config.yaml
num_hidden_layers: 9
num_attention_heads: 8
norm_eps: 1e-05
rope_fraction: 1.0
bias: "none"
tie_word_embeddings: false
init: "normal"
beta2: 0.99
weight_decay: 0.17
lr_head: 0.00972
max_seq_len: 512
doc_mask: true
max_steps: 4261
Each number is 500 + 40 x the weight over the matrix's rms, rounded and kept within 0 to 999. Layers, rows and columns count from 0. Numbers have three digits each.

# gate: layer 4 MLP gate, 320x128, rms 0.0697, rows 34-50, columns 0-127
# up: layer 4 MLP up, 320x128, rms 0.0667, rows 34-49, columns 0-127
# down: layer 4 MLP down (transposed), 320x128, rms 0.0656, rows 34-49, columns 0-127
gate34:568474500570495521511395483507509543488517552490478524521512376469478466495424487545477562537472487501533458484574481467463528494510540493492519447513469436532485445533487522484529441563491502478517532582527500480461450445488493469547486533442491538476605518532458528508533402517534431521506562512507561562505527476497507479428527487511431508591497502479465430481497563520567533464454
up34:500494486511437482509489510433464542466504478517495554527519504498577520514454512422520442461496570439488530498468480478440529504562425517401479478562496421515561530493438527526535498550521489485505489490500427423466537586495527529467526448477469551495517519550519480476376444481456490509534527410559528469490525530419442522522507553500498589491494483546513529523526500535464520458506
down34:519569470460516533502516553522524536489507506456508443557505516417495407450562428507539519439583447469521537496492524515510495518517414553537521503490547470497543533480499391519511506506516575555449431493464448552518576470457546514479504488481459504654487424449467506654461486445509473554546496495479486493501476547489511582552462554461452499457518536482448498494463462510482451518482
gate35:488510537447502502596515559538515512487494552488543421481486501519465445533409539532531498554443542431469538484461461466596497512511530481550581467481555502506470517505439541462441473471501494553480555500555550408466440573505445534486490460471466502466477539480442475512540546514548434548483529458516481441531453529456540517455490531561547521471567477464509512476540487511537438515418
up35:552452418564509457373467475503450432499494476488447519547528559530548540459522493486461544468576551465488479506530575520524482442554482548452527541492439524498425475461490477532584547495505492446510482530570478537537516454488525437486604487491506498492525436479472450555500521513426457467546553514503495479466507545478528480530537465476520509521453503506512519457485513464443531460556
down35:452547547446519460565499613541545528449497482408510488490479508520462499528510469529575469525473530503565474523449419520545448526495489453506513532449482492494444493447523532481488493445453450522569565478500488445489460553455486502488490455459495492480508520437472494522493493526528466465452533534524480481514547473539495474485464514490460490471484466497583526500508446534510475488454
gate36:512512478510490532503533490449514438468519484463524493518564508523484523556509449506533412538471508465485404566529499462523560500484488491478450552490528417489500476554468453468503452535522449494501520531488534425565469492541444516520505502432421531548498468477512542485460491507530601502502497513559478464463574482427546430498520501485490569524488455586595457479496527506544545515478
up36:473462532522470495474521510476551459531505507435497550456439480493480541501495581394511527494507458512505504490467526533505532560499476556486543521438448531517541546459507526572539548434514511519498464511413525462511531476448548449505494461538496487488538506453547473463546507514523449520514515547491510490485491422579516425527418477498530476453447549458471489567494455505493417515526
down36:580435521469525451450560561536434514550436501513503539451553544477529463485461528527488536515545530462477478492453518464472449528503487464488448545506428508528489473503555463490564485477445488478522387444454446526487557472471558443556528525428506482455457467504541519431477515411504496463520478532504499521498553506525510555501479454476460499523491471466549499474504505469473430477548
gate37:477422543494484534515471483544464495485546461518487423510502568516550412468456559602473489498398473522507436535489498507456540511475512453502542503529548514512476481566480482528513517480539431577418492526470506475506503562444472523526557478498487478535518354521461498502444582514559530532483498507501506541568436525482535473462511489421543501497528462509513494490504492492500542495406
up37:537524560516537423516491502511515522452516586466435514502541531432508517559558497526482507438469622551527507488492559488600451458494508580494485451545498502495525471448538488438531498508459491501563501510473554524480438502556540502510439518453486505500525485545486467491508501518430471519489543498495439442515522436530456554462451528541485553522468488525500486533463406569521504448496
down37:526543489461584464469502520498479528532487495471555513449439507503484540453478507516396468521529470488524492591474568506490523451535475453431507505544483496509441524488556434492517516536508492419526455566508471483450489526503567478513493471493512519491488473483512512515473501556598565466401478541519531461508436509498475532498475534483568452535433454441461508432506551509490505546533
gate38:489451548480534495530481477500477524516489496494494525530498452529435480492497472500506493522578434552448471501511511490490596499457542422531574543510407461519508568513468469489479561466431486522491478529500559522544502495559504521490441420497546487466443476540500511420481462481529564520524505516520488507537540540454542473497472480559576484538515485457473528493403575467480463544469
up38:428527547449506513502492543631467540420494527553524482543550452514483535570448438551504465522575505571436487502542501466569507465522511472562542548520471472518506573467501499536424543531487577504509552508655517500563526535548424481483527525497478533408467509541547422468437492484529553507533489489513517451538561502543458490518486482541520518488590544535527518395528535539508468493518
down38:520546571518513498545561523535464473439452557508511461500592443542527481510488443491487439557494539477532537446514514514573500529545470543502509529567526441480537538503474502522483595535542494416558514515488459444590498476544403433448459563488502515468487460578445445420493556501555454478465462516464487565496484576490430531436542570546489510551500529594536484521556493559509427539524
gate39:474464529486473477592493547474486462517466499543438450532487460505526455528499514541495542462464550526497520531510503526415531540452533478515511499492592519445609477527451499516424577473534485484569440458408583504454529552505466542559443525486562478592503498458448551497476451521499515467464449498528499520530554447615556427467445486558507455466539424460452451518474514509560450497416
up39:537537439573462409589558490468620497433509494423516496472483474481464525486489516452533475480539523513505448425475555525572593449573494549451582524425425563486481511517498504534538503489553415521478578534452475423532511537502452505395520441556485517450449452467455477503464476408493469488498480446501486593443474485477497505539569545454565528485463507558480438564451522435408431578574
down39:484478498407441501420482483442507499541478495500522452548488515488494438545543479450507533506461501435534501405549389562494425438515512506487492424468493505538563634473412458569544548546538514510503504433509525504583513323580542572512566507529512500442539521603552437506537543486423503474552478470501588532462469480435538483487510511512405554483503500477521513492513471473498555461449
gate40:475595496502465454505468521540472508527469417486512511601502463480423513452485431562450537436513466581433479514478538444549595430502571498479512531476424510417556522473490528515487537453438425492526509554385520447521488504474432513574499541517573475429483468507568507577515497487503558489519503453525490532512507507469499508515531409554531503482492468507517527609537501486499505435495
up40:483481506485559524489484499516510489530468478510460511495526441505475503505549396531488529461494514449497529430481577439438522519516526539552530475485506517530445547475514508442535502538415484491525529436542473579478537509492572418530534510465493478523530539563454534441577556531475451480536451445458486491519414594423419485460503483529463517489459493495512506456472428519443528596542
down40:546581535496517502564566481508479567518504523526508510416503543469510500537473522488562499529527536544431501538537441534535494413473499513499509548527483470441515450478578524446432468469438531442631435502435530438547524436522534492466452506535481486524462503502562493435498455471411492516452498496483500448486466527450498488560534465486588457475444505503449527486544548526426530477527
gate41:478512559466490566521452493475560519506486538472476537482534467483440523513519464469548511496456535404446429464566585491448476529489445476520464437517411441413439525460473542467501461462414527465528521439531515437522439487564485487475442452530458563485497509458481561515631498491500465503527496490420497444476476510472498512518481519609499479549491446558478510471451508423554521476501
up41:459484464500523455491550468548468415481450552456487391477475458436469495526419456489497458515519555555494584396510427512445507491529529549488459488452522481498460495542505492493503556513472470483492489445543495593588567492478435462493521507519461562448494534456571407524509433609489515588478502528488531522535596352467536416521473534476479464512587521492512511448456399547559496492532
down41:477565422472511472514485570393451553513491528517395413466475450484466504530410488445486498518568553488467470411550475476472489448474545537504529488566534473527524432526531504457516534523524527476501457450536522487547481452549493452419527502522484561496481558582514490491461601500481540452471561498490524539518478417556443466430540445521527548520605500541429595538507461424461419503461
gate42:509465552491456519556472442467566455477481511510439414489451482504491509481431440528558553536381459532559523482461495520480466489485480499553518496443465479486539488522520507494466427490472526560516519445492548454449436461471536507520458507544515483455494500419426482520545474516487484471540477455491475488524415495555481561505489481538495548513488554507522503502532430496506528545491
up42:493533514538430454496531501456510479520513570535420507551498484472530538485463510493464450502466551551472514519482566512474519465470418509405449533518503573504516508510467496514478460498482506482502462514473457477474512466457535533489499512551487524564517449486557505499445424468453496527514514480561460488514501491457529563516500540507500425529517439548546554562469530469497466521548
down42:525471510503501483504483529487492451579517540478533513453491499509419459509477517535550562539492561494559441435468483503504436558521497465515544477470554472523540490480500590513523486533522517476437486508540449431557406480478529487519505534433477513526510454501415462525517461469497499527487568456511475462461469466499485516455475479534525554487570552484461558539531499514506588543444
gate43:532551490505470520509528525435587447571574505537521588519563422514547494514531562520459434425510501513485548526511451588413475485535491532485432525517396542536493457474475444454497477452466518418476460499492459418531435421463512479510542473559488542468507474466565479485529555502482501503512488467506429479503459484490486552515482571480487491507479468447454545580500534475437543460490
up43:482568517426485528509506504471517511464433536507489443473439429600500472443513454496568551457527482490530472448480513496549470518517502507506507489508487534505448495440512512521460429438491461479525538383496493469438540496484496557514581545446388542488466482510464505520482491554494485520553559529511412444506502509525429536529512479470444509537418557489508565527556496476468489593488
down43:534564508537587451559496598572538502521512491577538507606548428525457490501485545482505459435517516507470519548515465487443565540527512476498525534551478491469471415494511450556457502413500534552573453516519544473494488506494428482507458412481518563496467522442481447578501503517494490474491537426470458543531494503615524547466486509498521491581504479455504443495465485531468529534443
gate44:476497518477461536501511485490541474485474499572504478470535500490447547544492471493472499492557465475503506438490481440479580547433399544418477456540419478544510600435472510456488440502414503436454526495465535522504457514494523474520505493444495474493537453536505416454547488463463450439516486480506544453471490440474438516472507479563474484468557482520498503447467594502573439539463
up44:563541493531517564480559476523548415467480584462488496471510473469484478564459492478517490514534512456512499508535457506441464507504432562531539459493481447565501454533552486494516498481435501503486552481591498508485486476477554528529537447591541631520533582518520465497459533489504525506493428480541557525468546454529444542511491451476475567570548487478509527507468504464490534554484
down44:481520482514563465544542573508488539481510471470574447549471510503543439467528529491544466513452487467459459518440495431496521539505511551522518490461590476561436447422428438433549552454475467477456406485456493496440564564533505506458514509487476491553511517551494536498549522587547538550488529516493521549575538557521501542506514551480499529467541520540472524520490559517556499464548
gate45:530513534560449440471527509495476472534472497575502473530506482489520519468530556554474501468568547521510441495448474514462485507420539550417398430589488461483513508517470491572575467552509568504511522501503452426497472505439506583632480494436483456551539546569465575566427465425499530437575450508506539538496552448515535470553618549482508492522487413495464574469461532465507493506519
up45:451440498494473473459451508455540521476491484519553556472468468460457498514452498492468507459495435532501526505589527528410531549396489523528522432479484549469466518562583508547522459560465518419596515492505480502583550475458505435540508483507511489503489415517573510471522483470474460504418501473575495584509490562436439566527539493559515432439456485494449494493492545441460577393512
down45:567447483507477419500581548552514562506466526515445527598552469484471487460446437499443583493506453457542475477537550502493533510434487490479537478507548485510472472564467498444481384557531545525485569498482439533535599409521533585441517531476572475479504467540473476437504456502492501530516489500482513545513522534491577529509522551465446477514443544469530473492549491403483563471488
gate46:513484463470458482507524495430511517569417457563489506475458520532476478419440473559514543489484501487456525510496451517462539433544501482553589557512475505574450421483496508505472496494488441469523430403443518570477518528456547466486452539472509540490470513510472493521501401520443478536548461490464534513531470480461498502483523521531484521408532506479508458477541487565563479530521
up46:520495496546555493515522564581490524477496498443480527584535541518549449430495484489450498535436546532447455476528474507527550512472523461432523462500588539485520512471452464544442574503560480472575486441546509443504488514471449551516527501434466520469449476503500507565453553525586479480516515446508469522560529496516479443528439549512500502544512508474511516539553545468539435487442
down46:531522548523527492516536594482438551502444484535525465563493489435489504459517484489431532498489518450534544441483492462546573449484523470557527569468470483598485439539571504543508490508474480557552491444492564487493498536509398468578462506499476534487435432433499451550489427590489524479564443514470515486571514489465465509570454519504451511439523483479498517488525516513486528466472
gate47:504454526588502493551509508508527428580409542532556482492490511522473411428493460464455537489517465584454550435476472499544492511554580492547520499520523518508466452523478539463511461499438420495512442496536604551494541515420450588538471538428518482542432435512488503419555527592493546459519438431515505559510413427536524475524488482537445539581453479514455428471489550469579554474476
up47:491572482414570521421497570541481538507473470520496521501507487480519556478541494543497475481500565512508466548522479557458463564418438522539537513477475512487439572534522491567540578558537445513540506458500483484518489515543517469513448455506555520500495515484516416529519469486521508500518492485400490432511567565459479511489502502522566474439493506422542501510515514463488492504549
down47:585533457544588557546520466525502532565469486507583477480500506525496559466522460596522530497502419564483496497467459471443474543462507541505586519434571554494510538516539556534511527550437492525526491508488476594541470516488485535518523497446538470525463478457466525504485502528482527501573463474474458460454442496518532501542476521600500514545506412495461548486516488457521582498485
gate48:566495473480567534491416542571605480487526598454479550554477483562461476477529389580518560560534471523479524447522524543471544549519546517504473529519522449468465464537479503460432427520462432452489495518448444442505439462500516511582492551517548538513443521521506541478552500516540442552483489462476472515489488513496464460515443509556458487513512479460474426499455552490592485457465
up48:468421589466601495488513460462466447546440547471579382532527493450485475470530512475540462460441450519417492530464436492467442509537507543498531470546486511530409491542455490569503477470511530409487564461531486516503496493496475475544559496463618466459450513523503548496513424500438472492498596536541562538470585489544508485529488529545497554462480500492478526384536483480536524569550
down48:562509545535601466521492521435516509555434516520504483444489512468483498495441516452555423523465520553457430573451508542554573503574454553493631546436470513521520518472449527479504480423513481489629612434514481500549531518505418477488429531465544566540430499500463519495453492568520540494521574488518517414470551485532506458474554532421476567565525515498521493495516471536540519474574
gate49:520481545456557506505440480467504415487483466493536561486533474527505451464470482527520526609473514508497416497500482502500562453523473402558578510460517495448514510514455512498482544491527579495533464486479531532528448565510490497509509502496407548464527509462472512564455451503523457505518432507497540471543510534531478498536449486492494567484534508494522510484549480457572537489479
up49:447490509514501470477525516523524486538560515499499523501517473496402506542469510533420402515501515425508488469553543493515484563538479516485466502483517478564482545421569473436467478487502525490508469497576564519545553484542490433475498492510458444508599494500558502414499528516514488470447549542456552492459430534546536590533543497541500490515480526463477480434477536419480515473576
down49:461436547505469433461538528465562525528528497581416455497483479516479450488494521523516487500494559528519482488496518518446522518475535526508498504461554497563506525514579528455516514494445435491502467488520501466544449533511501505523544470457542470486537497482581458430556587400475562479507575455464492510481461521475518474482505493545518426506480538464424489527427553464539504456517
gate50:467584484528510489475472466497546516491523439528482512544444519526507516487504431508471497561490497489506499466408547558489477479568541492516506426533452517479527508485421469409481546415490483449475428535433543458453510544489502503516506479519518519452523444460513546541467580445512512462481495468493473583512456516505426487545494473476511506475443466497493551536431520530497498533525